{"hidden_size": 448, "num_attention_heads": 7, "head_dim": 64, "intermediate_size": 1472, "positions": "learned", "attn_scale": 0.125, "tie_word_embeddings": true, "parallel_block": false, "lr_mult_down": 3.0, "max_seq_len": 2048, "train_tokens": 586300000}
Each number is 500 + 50 x the weight over its row's rms, rounded and kept within 0 to 999. Layers, rows and columns count from 0. Numbers have three digits each. The size before them is the row's rms in percent of the matrix's.

# k: layer 7 attention key, 448x448, rms 0.0487, rows 371-406, columns 320-383
# q: layer 7 attention query, 448x448, rms 0.0514, rows 372-407, columns 320-383
# v: layer 7 attention value, 448x448, rms 0.0529, rows 320-383, columns 320-383
# o: layer 7 attention output (transposed), 448x448, rms 0.31, rows 320-383, columns 320-383
k371 086:527462487543502583397549497452457463505509471450423526518486535555563510483513440434443345581494509479446547481535587505471438479541486452463576463562441500424531459452444526370416393453492501
q372 086:439455520508506525533469566538529467446500554539534439450554463457443476493426418416583478559411550494552467477513435493554404457624426550480499539523527582494402535535544453594521643443514416
k372 082:505530450510524457614532523430504515461443372476563399507546547419427503446490554487428440458507518568561410466452558435538467530444625464467512504527544511518543527480483490454482533462446531
q373 092:454601504516453565470478349476495491482447434563507475460457483560463454455570497483494409542413490494482506526511547539496435563498452530450529453466413415498482472485472420425465525519503460
k373 090:478477501507571481581488494533530493584525514415514442355558558440496475541523512537522518479455562485526514549479545470499561443488367526445457522496470493501469524471563397501480534524408443
q374 084:442597502528461453483525551488448463467482500444484487439490435495567525418482444581488527534515496504506439466522520476444477514587419555493556491521476407545507535525493482508547497427556513
k374 085:508573431452555500486424544513500487592560523474440528535485463530549491515551534577526465517494496557488473514536510541433421505499516538450494493519474444508518482523490534429463513469418531
q375 088:510486513560605359499458517521514405494569473512503524455633492478551436518492427419459500527472504501499372496510534598483555516575503545482563479477505502426423504402443410501552435447506482
k375 088:477467426500470558466470491464552484497512474449543508496556509462462542543589602436508473506441462483502539414558466447479439488572481458506447575574470613433428573464486556526495520507473472
q376 086:581489482549529514545464500553577610546485611514454457429472430565489492510458494550544512516510594535465482516414465505432476543519474502495415468452459553553447507489482560464547485542499424
k376 087:532492433585565563545443442483459469409480585488468428510536512602457382451531375545519527529546538507474425466509521615495444610481517487494472526505425553457494499530421499489523547442528488
q377 089:457496517554484549452460534384566593507463501539520415584566520402512468429494547563418496502553583569564535436455504494498607568552551499544531529515444446514466522525410490488591412517622467
k377 090:524564625400470575530462442478449461464493533512506546545472505424579497521463535507511548491501435482530422557494559540424521464506485505519504465369531563452510492461450505490519482570447502
q378 091:482489500535529468531430557414604496494512496503512499457426481470485474472459498494508381491537538488466527469556533583437528550543593459447431502499470503442464507530469484557539395488519515
k378 091:535520491500553498475557474498536421489501446550505582532442468551503463448493510453525482531533454532424478558532527464564426487473516501546524504485516530472474463521420430505499505552538530
q379 086:563495526491511489531532490513436476511504532448503528534489544534489428463405438470380505496521424519500543497492561666425564544465524438485563428531550457528559522515581565566446407450462560
k379 086:565569402416481469535564545558441553511474478563453590501512577595560516542477476503538512471508520429476482539449342553535387530505506441466467525579467447480480508446518477596469487497507552
q380 084:483493473567607597509483455533459582443518440538434546443538515503554558569530453404464461533474499460490409498530526395567458483458424469484474471421562444556504499549562512553513528560505417
k380 084:521418520586419398566462524620520531404530543544560492610504547388507496449476487526499551538457510570575433517528486398477553519463459460462506447500548511494497514458581510588492477487460508
q381 085:460521486431502455549504536550522471457472528473592535580576489506488492575355439549550463550562476521524540504445504491406591529452492470485505446570516511475499348451462535522524476444534549
k381 087:486481507481479490467544425490522418479470490587448473484521485570539519420550524460489605514503390424479432524532444479479459458509392472571438527448558529477559498573497476518509611437597568
q382 089:475497526575499446480430517559515489590562470614536478477465470501526480545491463564547457521525487530581512457533393387493553468471517559523546527498525534459562464497408520502548427560445470
k382 086:622493477416452510459498497481563538483496475495504517543512441534546404498422560434506457469417396483416570460564566488482473565513491524488437515436470516499472468514480523563530468588550456
q383 086:511524566573495459464476484542429525426445535536508497495569484490539482515582523507436547498507498523439477522434563567547550437437459483505558476588553459547456574483497531446590546511482581
k383 087:441581452437479454628476488520406434475483448483584522455499442526528475476501471467454460490545472472455534522442471556517465451453533462532633549463480464421475502458551469520523514470487458
v320 102:518465412470504465554446463474523484489540464574484526519536445518556522564542497556517464525532517497434487437487451516486564488518657453534648489478466497502473509471550510532541625501469527
o320 095:488457557533462487634446456582461557469463449451554474406512514507373500480486424472573495473445498546550451577465469427552445498498416550560442486497535513586529524493456546468395510491423402
v321 095:472531456459379465544554533561573457541453457513541479539477480507476515453495594578445460488494561560529407516492509509481458453525485486507540536495465424451514502553510434498454551500437537
o321 088:519484548502570513500554386517535528547483579520498486531496552479483573442554492357467521447505522556522500489437461468425542493547512496504513491492553493446503674411486527465497506390594446
v322 100:523461406507543507552477485448466481483440507513530514443564560510465543479550633547527470420592505514540470517469444462422520517473494463486527509594551504421471597602424464666606448550435532
o322 095:486593563511514521535586460500521573423471513466584539536479451469534484397450480417480526506523522533552495527526523388498565495540491485446491525435560549460602436409576408444465483461588475
v323 097:533457548515503416497565493490545466532501449447516465455458505387507479531533487494406417484517388561500520489538559495499563424448487549489451480450586593403585451584493560414518547503445580
o323 089:523579486483456616485483498547560472465483476472395521494483547572533543489516488487410544501520593475518436453407427536426520450507481399498544456510441563586445539460517461505425568500492489
v324 097:504472446527566517496492439567483517489461518440499608496505529487389389491469538537494515506430442513495486505512379445499526495415436538501443587513477496487440438541603510585464407455530542
o324 094:543609512491496500591554427519558474480474456528419385536406524451510543478499395457488510529538594453492516549499526525544657475533519432527457497605403531430515437475526555485528490497510512
v325 098:491527492509514545488425468502535508514537446570538488420453494482472505593521530496511410507531527534408598417481384450457400472513513538535434678445555532459466525430610462558411601553551494
o325 092:497487485553468460492515440491521440515410599485448548541401616523506577498476460498518488514433486558638511505574526432507525457537474582553451456406470510549467531565422503439501444493518447
v326 094:542559543468516498468463406500531493485463532489508548419419535456522507538417519464590532530494501476600514592465516483498444521519452485543517452428520440429473498605483489463528511462498446
o326 087:489511448603576475431575499500523503535460453608541502535527467483507585406496568537464465508496453495458457464498414519538645488536544494496522512544519515511486476478493513494560436509522573
v327 109:465473479367492462512498522466559557463558435441533465521569505602564517598488429536513440491503397507415382461464508499429543435500461477564485428516580454468441563533552475477453497593443499
o327 105:532450465533517481464484463495421490540570551475502527504480484466532413494427553484473513522456590499604549532531491471513402546504525452472458495486450493534568532475483581506511528482483490
v328 097:436482406516555460588475477463486507434518546462535539512514489532454472568469487457506430533498569483560619466488522388528483466482572419413454472489541553493462574523469522499492451524558569
o328 091:476548513541482431426500639517575473586456507476547536570432530495528442455449512560472583551560400567506435483565478544492508522539472562530529510497553480628494495488445562427521469536430518
v329 099:493423505547447461510513451501515531453464564406500402523545461496544489477579511464511519556548515459500583483511544562361458503422427434511427462465569419407519459505537541579488453429460538
o329 093:533550528514540486455612561528432512594509470526492583419475499449452528432559521557535554563509592492482413527429451505587515470528642445504536553548493583523468515546571507507433516445442477
v330 105:506515557618499491589430490458495471514488431492521525484523554544491527513535514377541540583486549532493470564423475561509521524470635498491473557474591501474491443462519514418517502439525508
o330 095:489455516445461510436524546520537498489532575572422421431527438483499585508526511524497487437566538506467505434526482447486471524494416491519543417524460617491419567497489446537418505454456503
v331 099:484547536515463457514582535490452507466520502488484596468393579459481450435397525484564583450521549489439487520389382516490572474476416519496425547440449512490498435452599507538543566617571495
o331 092:588507469550493537430447473435541525526479420480454505527441491507521521506505379427444479527490488513544525553479544571432530531554479570505439528540472391481616494493434519578464526504408486
v332 102:484461476392441463517484495475561558550423619482490499534442530477441389501543557473568517506566501538473501555461560421557585378351493535548446510527522455429576406525526560440472518460546616
o332 091:529591482632527464480472526518507452574523440516452512557492435529559620507572533486455477493481489460508490460463573443537418571541475499450601512496451494567459492483509472436516426497415432
v333 098:389418456491615522481546459535437486535516550473510515558558529473504467396503447515479512562593557541516419653575508528467498500484466487436459458423549500433522544491567428441464439474520584
o333 093:587562454435455471510506493543537479553462456492603544606467493502550488468447526496515436430513547426445515481478470451489491420528482502586599462525496560578544575527408534468591539468442521
v334 099:530451516463511585529576457564450597556450405469494485543429494476552500522484461484489591414409511594477495540458494584503415555438480525541546373528506453460447513545509468478419464445515497
o334 095:473487455389483364447490539456529491399454527593512496481529480592472590537467525389526466581505518426513498533508446420390550440488478465445466480541569455571468537483548430538518402503504504
v335 101:506496560532474482604495473503555455468539467477455492541484569524521567533436546509580525476449481481454532511435491474446514546495518468533457461532521490494442464489530446586477417554510500
o335 098:401466401464594476476493620447459549473461509528453505409514445399450450506494494462482490474556519500386456446557544571507551463495468549489436533500531547416483523516541565434532400431557432
v336 101:442502574555474527416521456486451467563410486506548544512473540495460501503569543423482532676481435470423523533521616572473511528507558538517528479462548505427554481496440599570483492501572463
o336 097:494533432435491528463510558524510552470538552453462491517494399494555518538501528633552502428602515420541495483471418452655519496504512452416535443510547578497500533568511468399526558540474582
v337 101:545570475485552596517490441457459544573480442512528453480505459536491563539412528499455494501493533438638646572504520559470589589444552471411495488539563474543463464499415551408513516506428390
o337 095:497470448469501514454523542500610402515557504540422534417479485476544525453526471522523420490503483492399461420484468567540497414508474550571516438456454496411476544419563385577477566526536454
v338 099:509477425483560536516521466508493459506455516465456495583502502391489395486439475550463583509497539464550537505485530516499485462512479581495436498564412395434522489417513497483533555466547442
o338 094:486536596503559434467550517596574519531550496515528497453501486556522440530538518490571506512494444567658495555492566474528554493536532481530544507380478590483456475536497476541452565551448515
v339 102:516518522451540546436437500471474484512453565449526498553494526490531527535477535544525430429537527526278538450428540528470475576516511551542480493484453491480582486581549532497545460539504487
o339 094:493536524552438518494526512546457538551440531501526347444586468485491527478421452481452559412528466514526435520527535576443507501572555463415552485493589531560485425455578535509518391532525527
v340 094:538568515513443578513566546479454480453473501476442503480450525400508500455459476526495424481495517493559495463457505467475571462496518513525430509496504529530534467517444572476519499569562474
o340 092:486505559481421467426477495488505538483465528525585441531509569505513552517506515495367558500478510529436567470509539521404537424588451509502493513505444517510414527459538512497509471406505548
v341 103:505514387498490500506503463436544545475483614561518559459504524446631467517530488532514481525503496514541528467504556470617435508449482523509500526589479550430443446487581472499546440552558505
o341 097:436517445536556435587486474519480524531607481566495363479523563553402493428449580478442529429496562513483499506473482549498573507547476604516435526420517536473494493416561495477531621493504447
v342 097:486518558498495510536554535598462576589514389483488419557482536465485513528436489449380470535468530569484469441460487415567549468517516548591535453509544542507463462542442462582485496450440578
o342 092:538551369523484629494458608414537515432413579558427526432514473477544419512496540582465597514488520487496418571600487565422488455493443490474472488490488395479474525447465538395573491527587421
v343 098:523479590506499476482451454532530495468437588454483545443531502619448483537377453499483540519493559492451430525521521485487463477433560508581601499547495518429504461585459392568449417532534545
o343 094:448427426522481382488460402541522503532445386510476525510563530417379553505483530580482529429524522496610546449548471496430525479538521583475441532520509566512537512490543540497482498568437481
v344 104:534542545475476466484502499389441516526447401519436491463473523536516442466494485449524472543479489409512478500489467465474494569548457501494542565472529516435465483572557497589453462504540507
o344 096:573543505561471594467441505526519458460547594456520561553529514431512471573526452564518468543630501559514572399484602522527545456496515471595573531501514456406544540489416499471589481469454543
v345 110:408459483544466591488484495492529578487442478571502488547538587534474467479553591560406536529572477514575579492501498466522497522520539472567491469554462514564561523501440618530544530467461528
o345 099:521557523535494502493434482486471654547424599484454498561568476421496531460496552483481551489571479508435424489511492454593507559524492551481516510411641531549492560492439487465530535503539541
v346 097:461489474487519541530523513458473519511508475409464535475579531521432591463511470475503475584459556496468470428534622443465472533505489448493505563481479542509390483525517414496402525452421525
o346 093:606482527380499526506550544524499489453586468554514409589463560464445458491464439515540556548520443537483435532525459491553548568531471510530516476526500378470552518453492513500569447514552535
v347 095:527428486538588409535480449443449546463518617529466442549499406437531507435396498556482511479527558544466504443531492521631561531473499485467514521570553572481611520451475440562481484453572493
o347 090:568493556492529474478534460538553505622450520522554562489483531380540439449569519480468515572573472483479440495456422486373547468557510483558474414455473474412440493495494576484472463471438407
v348 101:552466513425430467469502591541509439509544519496541504486536538484498563463564535411568538524458562518591409486558498601515513481428501440527432555452473537451518554475556460433506496528490480
o348 095:551553557503533485486501472514394517459495493574428463570418433542526507456540546495446463463495578453503569539519464478504486567433536510433542456504468457554453526495464588539522455387469469
v349 098:494497487530516533519484605547519504514502458472545529409481389512422540492388535477516569491580484425515539440452445499423442468515469493569481415453528508468492470491512526407500629510434529
o349 093:541473546529429493564541484514472505475495504505483474497490543551547525475583495517536471532530466525591522539523618478554476553478545525400475546509538469495523537550454493530542499555588475
v350 096:525523499364572510534455437505472481573543504514590486427412542422435471502538539505498522548576625562533501513566553566470521539450574497507494497532560495497520460482506615486553558410410531
o350 092:509480501499495515500495526534498507429445480457441502533469514479543479482463464458482491529478500517571480511373517465451561455497497553516573477521501484573467599521558508505463507534493482
v351 099:500515508503526528414555526549538464406483465460436515484418494463517410638579563569531492553454472475547451478474529470637550492516481452530408475523509472555487524359534552527493525520506508
o351 096:397543621466505453505544523503445523522552550488634472524493477544516557408421496498520562477466486488541488528484453464526468530413530469474521530537498507479422513650394448512469549506550566
v352 105:428597540495412515515499440570506567449543406484494510495465561532538484504510597579463498500490468502547444545542499702407516552527464567515469407409585537517542522553545554514577474585513349
o352 096:449362438512573500558443498511499453490514649553445466493577364583487534600504513607544511522532571430481514522429529449506500538581551497586556577496414422448474529535466425477494564465542666
v353 102:493480405460458545566486568551563545497417582517532487402431532507492533495502456549507536556518480435529553416593538601445429492503467416602481609529533548523509511375499544547483479548449527
o353 094:507541488595463502473463409382437521487444503495422492523582459544548453519512468510492424410527532473568486550443528494547491593486670562470442449572518499487502519606484532457496523493493457
v354 100:576502521518545501482556458614511465425506523443469486517509515419419403494618498476506417489456517575396590497355540510493581456537489485459379539471465540486449494470436398503503585391498425
o354 096:513523528575518606482447478481464582492493501482431469443497546490524549409478492505526470571523487624521501519575482516443468542554466473488598481543373547574433506463563462442523377493392520
v355 097:533488448592451472524507537503473534483415562462484541425540580484500548489668508517541445462450596568544555474590419465548444524483453600405494567533430489514512482514429595431477474556462502
o355 092:507515544429551540518576380519481520469593522488492571557427450508445410522435494501499625481507527471480496506475582507488506394507516467476539550507548547399513533476504516525534570487525458
v356 099:487437523450494432466568462507535428465458510477445557490522468441568443521534507591560564548453479464534476466544541469503490548452530519497477540465515506568530426533481489596503495556534394
o356 094:491402469547526544524504546420480500545502512473487467471502461456492544454466465473516585486561426462446557526404492478502500455494576514497456509442475506391523540518492509532451457445414549
v357 103:500570501487449580477517389437528419570552511527551450590588502501477487513500555533597568546441582547521489524371605597484533470584517416563493461553492530451519554550517539458534545586433521
o357 097:521453544510563459481525520518440516458450486467455632378560491447509550473488545520515550439652502487518469499521421474465457518473479443450572482479499530532463592500501430494525442401530505
v358 099:536561490526470545582512528387482427479450470544594534530531369485469469501582476528515552555445466511566508365506516461466497525503529477479448527561543523436472505508552530493543436508505418
o358 094:443495529437500433425528497622509557511549462490449442437583572491521435495475519557561510402475508550485508523489564463511590565577473489431577494393501493566505524522452513515506549458513534
v359 102:528409482499469554486549515501594445465494456470485504521472537494543455512476472514452482481524470541480520559539491526436540482482460529486548498494445450584597485451479511478502480430480484
o359 099:432558508604514444536485452564493546508491478473316519456572534532466470564522486478582437500462548506538459502505506529535450517392517478515556492531499544486400573499553496508554467625457459
v360 101:436550568552537554522468549411525482505457400496481535437484438497550490386532553530515457486531526593445438509449452502537630546473528473364491494460419462471541505573508508478445593458561445
o360 094:535549432424404504421535486544463554536520490559433563544619555552477541527511436437421566523515522497425617535512490437564525498473444531596575525611517434520467520476502434480518564541493509
v361 095:485612475464529458497432444513572532571542466516584510423541462508478516531440324458567556471483480579471503479510466435460430589440478443446543477554532520559452533544529479575524430550495486
o361 090:504468405518516440547536526527438451472489524513476411461506550486536403421506581450495451556463499428508509579416523552528550529524498546469476543497570519432503444448511421604550616518487512
v362 104:464539394525498529447543434489520551483467547504483531553516468436419562425542491550443515538498497520398457500440506542535449503543532514560547482554359521557455513566418483398492542457535498
o362 096:531484477466514466528476597489526505536515461601460469444476545548522458482475475523474531382536564481491444550499469454444522553400463428417566482466547548426567430388471487462576604559525584
v363 100:447505471493556427504489508480460512450510391432484480583640546514455519453444585550390534491508541542533405421520472508523507634490565461560429530543539507421457516491414528461437512488456439
o363 096:525469429486528465607584566523499460584614540524535484487514430535543461483611452486457548485475486474426480538465434499452626397519535451476470521485464371527517514526590460499498506499542507
v364 101:466600468492516466569499474477411588448547452421516514513439487483462463490467543516417568524566506480507528594273484489417523481437504458518543502477559487483543550563476483398403490504562468
o364 094:493409499588461597468516497539568455512445532474540541497556536442458523415500412510540398523529482472531440545502517556452518509544513473479400467467504563535459534525468584479515539470561521
v365 104:522562428486504489524527490517552586533413500418479444514494471483541474365469445461587449444445411518438478516456463443480497560499520618577486535453468479551477529503403472530496520482446561
o365 099:492493470511471455530434459433446517410480509494465509513546465550521456571550505590444492521653585418477544564490471544574469524464566460390528435483485468470578516524525588438519424476604557
v366 097:430438506497565503497468593524507474518423448496456527560554566537481435462434500510564456486480524517458506464380408554508471482427488359569470561509552411519486528484583497439348476519476476
o366 087:496432566489471523589511472539526504454548467498529508472432540500449561507487452468435505461523465549494524510619498465459441565537570563531433519492444398500509438477545488484573427547483549
v367 093:522510474490548521447521463502448504431530494569505538521481467528453616425451514499463474482466542485454484469377535470591474466494476481452571471616601572558412523434504530506430455483477564
o367 090:420461503566455556560455464455581490521498452504472539458542586541574554514508524527487427549508503422577457555523540581493627546490365458523423475460432511514566443524518456442496517486463426
v368 103:523557530435388497458515555468533488478515462494514512406543559541447476489468500499467447478519553549503516415566455527543438501548447617466464480481437476435431496557595524509518537559364466
o368 096:473462502541540496501457488461468544484499575480461570525383449505564512499485574603471567499452485475481559520502594508437533541458584556521484528512492387600572500486444495476565438485536553
v369 102:559550461515511543475448446545497537460543547485480474492578477501500530497413534622453493543409570467425555540557555519397537492463505409426496581558476479509555546489491508483464424417561467
o369 093:530483511463530460528495571480503496573447473554498474437563515511530569529597472360556493489534539411519450422466450537577419515505455524503520471477490577543532430554463500510550488493478493
v370 102:553451426501443504461523464535450486526414556547574476553489432505526510485437433450474543596477531512411464512561553517531469420520531499549435374582528476461480523560561587459522550534448404
o370 096:449509542500527455553555422597523559478508408430511490384475496504493369474556528503563454444556483543590494581477506490537546512506558540523546530421490600437570525539578443456453536478479482
v371 105:403514466515550418535462470560537467493467515497484537580526533424476453477518546496535383569426408561523463553450532426464606458495517427521477605520524457501474504564456500478559567433562461
o371 096:490551445488502518496534535497413530536455485410536462438494515536511474489481413532594509497496543446451513525468496586500462439544507432478516495480478595526458503533528563440571407529451532
v372 100:470437547567432421438601496507475447464560432461533585452486497470439391587489446542401561487527470538523438475458574536570499401473469502532581539472423474484567449531454443502556478416523535
o372 093:545382456414540479534515538517524546523480442465496449632511523536585569484465566445495511541531516521475519486514418431437489473493579461473431438641567469488440510458486532535486569440427505
v373 100:574436518533520511452569578520502428481570589398528516507558482501527459479508514511433448431436529503542531539557608616425472543466425473506499532496568526492508456463517597495486534518578452
o373 096:536496535427532540471490483471542538492509462546561439457460471544561476484478449420556597455492518521496496528483514497493550346680619466428526501420457445525480512461507429511451552409546577
v374 107:491484632457540552474451458509507409523526493524471465520542482507539462488389479493486525453479489499424535561512448527531407467500470500541504464433563580467539486509454371537527494430527485
o374 095:515456456509488507512429579536584498475530504551452531476544454488440603525444456432555425462440520535576441475530546498494558595513425484460373439531459487518459587414578558544441366509445491
v375 100:503402459513513557547463457574539523438552547540496446577535393462537483409554520514513567483513488458426565532446604547430520503567484528489454504495549504497552658459499454565476570490527609
o375 092:529468469493498465511566504428559482602413559480498628555517535579474501510444487535497525504490497531509473552519442464506502588609528517450548551512478557523492468524507510398465293498429500
v376 105:439459403500444516417548494530456439507454612519467504504485439498495415502468463484499506540551410528520555525500489536575487538595507525469532486477487495511462486471441508433451444408601552
o376 104:524519549505505543542531553487407568532503532481529518482524566488548390430510533519469434556620460592505488475515524533569530495440520507494488546468491563486459503548540487445419549503405540
v377 100:442582521491520410531428496491486475411467519454438499505493465526528574512522467537516488505519503471415478468484560527511586559523541593443543554588458543375492482512576460453541589523490474
o377 097:400445580489567561509472439515483505536438556485568475526533556546512488392545445519502467446551521463517416452523443547476498467448483456516486441421524527495515457390433541481519449372543475
v378 101:499516414574431423506501430482465507546493485493421506553532536470471545466619461476527505483523508373500513474505497543407540506558467593535510544533451516613480533456580577533463414557531510
o378 093:585475577426527566521516494481520489594477503512531552467469501502551499584502492408471452515494503464484557476543543446546471491486499466566522415553531482483620504543510534499574633437550457
v379 106:392436459609479535527581492507468444529493386511447489552509593517408406562501534473554531521520481543503390497457418497504585548481498506418456495467547479511463408497489491676503516523505596
o379 100:527540480467515490503468504406556504512517578471470583495532506445484571383543502550531528469506540537446476531540540490507480463494475484534526435515447521456511544524428493327509526502546430
v380 102:542495484464481488453489522521594491470522531552534517599529552565467396523535490410540506514490493449434523515471494431402522544434471485604484481505494450468524460564522587455460523524522542
o380 100:460557522551445454616539433477447529528520492431435534414628494439484455510494464484509507512568499533466552509430589602476558485520394555425524491516461550529520434470467586492546395537607566
v381 100:514506474491497579442553568443550591516544448456478524494606404535464353533478562442468396519547533517501512477497478543421534554565569442530521546499463510638403425617519428481502369454557544
o381 097:504481503590472550601542481512437415517425551566507448621428576472464506453438459490575554446487459490493431545475504465592510530449546512467542445475478439460504455514478668471563592558545487
v382 102:548488515473426480539499520516491455519428585507544496403510542568640384397449462471458481516522494505551531542492555406539544411467495468540496532357550490505505429588448425485493473567539533
o382 093:485499523581618505444576548419548530508491469451441406535455406435362641531483603522547441470545530523459512420449447526462477590570609486437493583522530514506501521459511549496534478495472451
v383 097:434470546498527550464520472500484428513441475521507468584447460423621464488510468463457440470399471486431499401479532483450400563492507455544392526447487535578647473483568466460489559482483452
o383 089:523496493499511593473490467456448539516415492392517397460508479515430471508546515478459500433510489432450529453479473569520600470537531433497645611603462476505380384506481518570529431512535515
q384 091:451541455485488515445600474438523460558473545397437540448519489471563424536504499510438511521398607527457494445540532587562504447549443493528570513588468444531465570514521589454507426467407480
k384 094:470483524479561458579544582552519591532474454505506463539543509483562467538505494532455544547578496454571539451508447482469503529548475427491570434497493509505415486419534552433493526457535541
q385 090:293467600490432564527502503509540376524494516506445478515376580540517523456440498521485486495425525576435467521466573521554495376565503428468518472498556540566486512443480493539533498466503499
k385 088:525518542521553408562598514512475416431488555522456469535539467589464577489452500467498458441493439495504471519452499476462398519496428413495486554480505502465497455434534437536544471413500562
q386 101:484619578505501557542534519465542479511469408521585496559478508471572459489544561541539417517588473520464499569475447387497572565482446539477494517487493487507481474444536470464512461408479442
k386 096:497609449464548512477498610509484528412508421513509491517599495587494501583549493495527540497449564537377526503476542563514553566460568545410478588583413508528553357449450554462502515487505565
q387 094:474554516520467546421440375494438581473472487518520442571576522445411497540531496482549608475468512540518489552528488574442467472500487485428465497610496484519541547513501489534391508447459422
k387 095:515554408542448518502417489650472528478453415425573468561478519364483485449484489517464555518409454492460503539477491484461521491461494470494448498580555451573502474439472533520506424511463436
q388 089:537585499529533502610535420560375606557437449527464549588461492549411465458612490467492465573528499554453462458498513445456576483457578517450474473448440506505491435510498470459587485485532575
k388 088:462551518511487525463476496508541462495524522557551475561493588473451526492498585557436460478539461520469525441482553513474510486478490495556442487511479466430463463533511471517619546441524460
q389 088:482534518463473528609539507419501571471601515550469500476508441432490455609514474384444567553495483465447525504575514420479566603491542441521468512430434446544492498444533485459586526506521503
k389 091:588446478593502516441433466520426398493473462502530498500459481523449536486423527426482442549533548457525541457494598432581516387544485452502500500569527539553559497441493460446525479582521537
q390 096:543516537453438404501574496482494410497488497493529581484415479466468589445499446495427447445545569423510568619529437542468485495561440477546507564480396603544543471560492482524521473545562540
k390 098:534471584446514430541538453524526501412501553586555517533476528533433548499468592389455394561589439491485511548522398459455527449494497516467467551589545612565491466492494473445520440507503455
q391 090:545547523525484511509500442482596458557504417623518492449465531455511494573502560395506505553567536540392419454403496378525500470510551457495542530495480495508550471562537451498456548420511608
k391 091:550637518496542598471505474545532518616490481551443490564464534530564538516509554441508514539476567508425450531485574462480526483584491441527546470443479511592507342504535493466504439475425491
q392 094:495513513554472523490519546509529471484514549460552416459489517541473470558497525496529443521449454534518538376557509451592482503556546579566429468439507482442426491517376485508536440481508544
k392 094:507422492535461578603454509454579505557509530551522520556479498510480574514554536504395418431478551532545485464424478445464466492527429559434465410439521525478538515557562557472432574488521500
q393 091:466424540498482450511393452469561553523556538486489476495652476397386622707405483449514470499550462464600574399518426580490534590580607553503533513422576503455465470485501459550416451534511503
k393 092:531462567526499437532467554490491458481440567535501478526532561511478539472533490472409519528382565596526550495516501513514471605622430406451524533504553567425478459462471484645535450472452426
q394 095:533557541426500463512527421442490513482478521497514507580485465496549462584484424495510464494465496443493597484483469429468492408525524511566514457566516565422534532482529532479530523510435466
k394 093:490470598497478552443510446487486469449473480547596497526482439463637555497459498537482514507533439492517468560434494568461520525481499516526502601566585468461446490434498417452492431464435463
q395 088:449474488541522485541532543523380531457650520584564483562645571539456532475505424572492554411487559563515477516474450541473511575500544549483561464534586456542446475460467480494496456482464483
k395 091:482556503450510403515519587515566430513424530566497415593465495398504514493465521452459514469561463533533584484391500477457481468535536577482622514499439585472529601475455548566501457460488462
q396 094:508424583522609527537565515454493482520515517570542449460444489454499510492483533509453410606519500496571445493555551490471505499496473560438571528466537570481528457520579530508480525459560522
k396 099:430455543544541464547433448493523478569466504516466452535521416502490410490459548401535452555485509604568447469480526445584499540613461507623475535488557564559494518554527512468486522502462520
q397 092:470535500523489480454478417410508558466510497501472490453561497439568450517477488575507441512471538442511469555458467580484500608560527489438463489500395436448497540546532473502420581479587551
k397 093:419563466481514464544504554598504437452475573462464520479478560493503473422577544576557421479576472568490489526484531487497482418510494475549412392444481496515619540536493514480527525490378541
q398 091:535586513516492490466452454587460522583550476456537452463472557446443560445398469404537396450573461514514498451544457468428591554486502476512514494523570597471481450531437669482529494379409449
k398 093:506380495523527555480516432522456504589600454466550487509500635464446437535572497444480500478441537519527526565558453567465525514413585548454531420538509479492487496522552517489522502472503468
q399 093:560446509558511510526479486471472468455470355437467469571460450464466474449538519421481483507511481532601514525517537409540447490486499697522591477536555525472473567558583520517519476464456448
k399 096:576473508535480495511576533542474454525585440544609508558451452499513496491570533417523486415434569457467561507497562462436441446539511538513470550520452385436545465469553541579567571421450534
q400 092:490540517466548525470472499469550450496538488565449524514480489500524426460446533519592462523447483541448515445500490461503473478546371549482421494538424562552512428565448472440451503563424592
k400 094:589496419461517477534507557488490572515524483480484464558491401509554502506559516470497498531525567530450423550454480530580543591482530486546426534500442500465540544574475527573509439503497444
q401 097:525490575466561385517423481529482443473534493510514506506521533539550624472586492566533497349482437505558512468423489615533553588457541403499469574535404515492544475424439451519519486573473397
k401 096:458477466479499550516528561515593494524453502438481481423527511518488498489512510530454504585474529558499463540581436288495481587456385480475545476489443484573546452505556490501465464492513598
q402 100:463471523480539523469488520489431549571494460406596508487439429536445471483498517495463544543529548440425571598496501543496523457448584493544414519447514547467636500591494487443569577455534433
k402 098:530454524494418494462449445559418459498555433439487527461416589494514438523546486489514474527504485472417549510646589449488473430503391506502545390517506542489587500488519461442503578487518469
q403 091:449483440496468483577515426605515494483512533515487517500450376530571493484510432492474481501422545513507473519533515523462505588423559613509471485389565609517517486535497480447504456498469564
k403 095:430457497511475513528555484437462500477491453470495510445519527494436491551431497447493436433544457485482406461536546452394434463515506508496495570528470535529488560468539474443497494446539511
q404 086:629533537470505517648574518498520565529532574563572600451514449420414485478511485449449525477516451519462513496520459514590509464462468534564467499524486503479508559436514559501597529544492410
k404 094:555414478466450545487515446523498516546560455572486526446484530490487538593544502563508633454448492456570509530546508358412590512502477496425461461472477531534495423464546418535540502341460464
q405 092:483461492446569455505484566560530462495512475470520460474475434462558449352503465451535539531581600500449509451556490424456440472455510525487458533466541569518502549459439476544520399413406497
k405 095:527534456507454455456520432479470472479513457487501482455521343601610486541568541501488523478385437478522574496529517462472492473467463539473539396576503537516428567458505533527501510531482525
q406 095:495486526572525444527537523523467403404487491510393570540421433612551484490346472432496486535523597455421439482421440535514474466469569519460566511500603544414450446473491445503463512480526498
k406 095:470481521444512490513510552452521502451512507578490524522503558454486487535578481464467439445402530442511451427412602449503447487528484529464393571552522559584452542454485501519503481397516469
q407 085:494534448575485515596461531481472579458453561597476427529484438461571603515592448464460637488395498478569524457423474514549457605504497524614476450532522517507582579520499619524471532516498431